Part of a small language model's weights: width 128, 9705 steps.
Each number is 128 + 32 x the weight over its row's rms, rounded and kept within 0 to 255. Layers, rows and columns count from 0. Numbers have three digits each. The size before them is the row's rms in percent of the matrix's.

# layer 8 MLP up, 512x128, rms 0.166, rows 96-106, columns 0-127
092:155075140135169108164138185167116103169103160138114187131102110091105101076099133128147112110132094109120166103113092136106141068075135129171137080109225141109138162143163160132114150089116071114142176131144168145104137121076117111099114117102139115176165163117136098114150092152124160131108168133144117087207176111092062110119118140117226120149185106196126163121139085106112139062132
091:157087188074122138115147121170150156171158117080087153131094138139131133073110134142120117158170101147160140110094115112136118137085046183073136129110111071139095128174127156117129096132118143173144104135113136129166113116104113152143100151066084124108140103106143092171082120131092106129115144206162123106108178164184193133161140144185167236087155100112110090155097181090132097171129
098:125153091118121095121113078159094143076115131107056102160132159181118117215120100109188086163149155137080123083163089136084131172156166171141137122124125152207120131143099097120113155150084104134115135154119128127160040142129202120081142093127134143088133117102149130168126142089122155109093123146077134144107183081144107174188166117123079108143132115154155153117121226108107176133138
095:121074203115135139137171121112164107110125128180110113147067141099171087078088150154136101204103066097122129135125152134118115076106149183142085098159102167156150122036122090100094159130087115098146089151131157146173130127153134150079147125110157085113161111165132127163105148095159162099101085088166189116118103098160113147154104113166131122130157177156173148091106148060165176065141
097:125151198074110158154128093166099132078164089132170096091112149141140097137108124125147065109146114096133113078122085108174153144155158119154117151131133102170131144107146074123047102129139089119118167144112080096181107094180168134204121089109137133193105126119170116203101106125100064079154144136143161092124086170107154149131100138082079140176125102134164108129147126176166197133172
103:126075159187083107118136116137143143148124070141120178156191150110127127144126153114109204113130065078123136120135112126178201107078130157167104132176078105105063129094125133187110169121108118068151099137129131142117094109105085096161119119115161119124114140097192176133117129137164087149122110158064184107144142091191071127164113113199158067126122124179139082172135153114136158117153
099:126125140112151170112114126136152140167155093128132122090122110158169117181146165169120140080180130130157016168142116141113138068097120133089130170152136141101120147103133070135118202101130112163133190077136104095119121127108209101135144156160098086106121131124106174106119092145113090171089127169116125127068132188077086132136048155071089164148086181135178107135146133171120096111148
106:199130154157130138121083112100108137139088149108127147103115109179179121153146078120179134070139127152175108134117116121115148069101102138135126104106134152140120086128128078091170128046118150141211110109110121108165098129131154087140130175102133148092070136131105161216130098116151143084110096067150150120222158108125081152140163149117145103143085155077128147194113138175180079095102
108:117102113135112149162133174154122153208181146150121181127123181155191125107120092115108091148118140143151149106103107160154133092096114183170126187129108128150112123124150165117106112107125094095123093153107151125150171170077169097105170084135162138124127141112058085178102178092089126162091131147113121074111053093108168140136130147134062173120120053114154072116151160175093102196174
098:150112069140100125106133085187126184141170097075093147151175157143120114189099085125120123113033152125153179189090166096114122124092095121081091145103175114139139170108139140154146121126145116085178103149107141099128147128136184120076134139066136161095132136117152188148145113053102159123154124135178129088080125111137111131084099148083155155088095178141191101120175166131068146139107
097:146188144103140089085161128141107145099159133128113129160086136142143109130156078102135119124116141098106082146136116198202093150103162165136146163075147126105155138142145127189185111097120022123134129096199160144103154104169121140159082078128217139116106148087104127116095110096074136177079082148146091115131120143095125108162103069144082103177138129153201124125168137090125138116103
# layer 8 MLP down (transposed), 512x128, rms 0.17, rows 96-106, columns 0-127
098:134173140134174136138072106128131135172155144157144146148143122136082186200101106173115138103084131058124114191070098109127152124075111158153150145128134124155085078101131126145118092095129137140093110085169137051131116082141123124156096105113208123079124164222070153097126129184074138110140092144098092155115153127138182158130171071173139138100109123082127134136166162098151138094152
093:141204158191209102150142071076142175139103087175159058162190152155084127121184094131124134112137127138120134100133123124139139141141118089131150178089105092158115143143125075169126091076117125134125177100159125093131098133122083107094165100162114087133102119143116147142079161120107111130134068115106121146150165064159126088156154160084123082216080139158134138134123140139181084079160
122:100129098124167141115081139150180177159163148106082153121163161180138202118128110023102121100141099133090101182138092107130167187094043111112111162156130078114133171122139141124081112103139098156153154124115126108127153159121065130095088142135148101104084147168132166106111161156110130128123103165113102159171150180101088085127162104122104132165103091138184146123077187148197136090154
096:078136158162164066180062114106094158150103095149081135160102127126095164072084150152101135195075148141139143134143119095128107161115124110118173114092184118125136117161136138066122099120111170164158158142138124112100112197130126092162115202130137149151174108104138110159140128161116020152109131111164151157136137151169145125116061118067149152138131081041131134101149158128062117130147
094:099162120119124073116164167105146072105110081111126155130116136138126105070128158163161173190138140143105123084145137163142170150148122152136122112115184136170133111190113108153193112087098136148138163206141119140128108137065069170104234129084150075110185163161136157050136128076068089082143096095137127117147114106161128129127080152153092137101147080138112099098141150135136130162108
095:119152148105120092138160107134134132135212141111194123156083093117137104174183138116113086128105084096130082103110148083151115108098144089086124157130114137112095097125073094180106110151142099180076107157106084130232156148158134159122131180121093162147147127190116124110112156130134100225140107129111145191098132116118125092138123071115100105157220094114124125152109120107074161168157
100:109113144100108126177103091099115149077084167107130096171182133102126122111121104056168165145109102138151100114157124122156112116142114141105106109124168108078116099111113156154152143137126163187142125102127118160123124097156087183122134169113171188150140106153063146181192123070094068159130145099165121088185138096163108119036143063130081113062166122131154141120136190088158184148150
108:074114136117153142130114139124203143156174175197144134088110168135148109155154108173109133120042151134161118137090035113084126152099155175144085084087109098118113177151110129189149162088128181126148097060124139080144122105135136148137117137164121110091122135100111127130085103191169121122157163143089140125125203174114087081127159098169083092103137134099080159158162160135156121119086
104:165199177061121161103164116126094102150106070151176090110118133151114197117183145224100143115127093129151161177144083102098118109135147105159135093085193106128199153150103112162140163113176113156176175106128132120115123124076098098124094182123108117099090112129107160119164103154135145051128130100081118125166107111167112114117137107127178121104193141113097165115113094079116123172102
098:175145159139173098088083130119080141129161157099133131124095126133128105111114137051164181107130208145099169142103152105140133156118131126173112139111161172146084154164077087083148113170117114074159161098152185181155167134159123110128135101097127108144100142133153078177064090141140112116111136154120157125151127135150101036089136074193153124088151168147102137134090190112111051135175
094:115085117130166151166091107087135136132144121131090116081180122150155168098184117155107076183159109174148095096083164085119148094067117143201164158128149154135188196133063079090138149126165146145120085169119149161133167172140124103055071115086089114145102103160099149086104132153148138158150183083116144076095178174118153104123168105131131115126110118152169106121085120091107139170148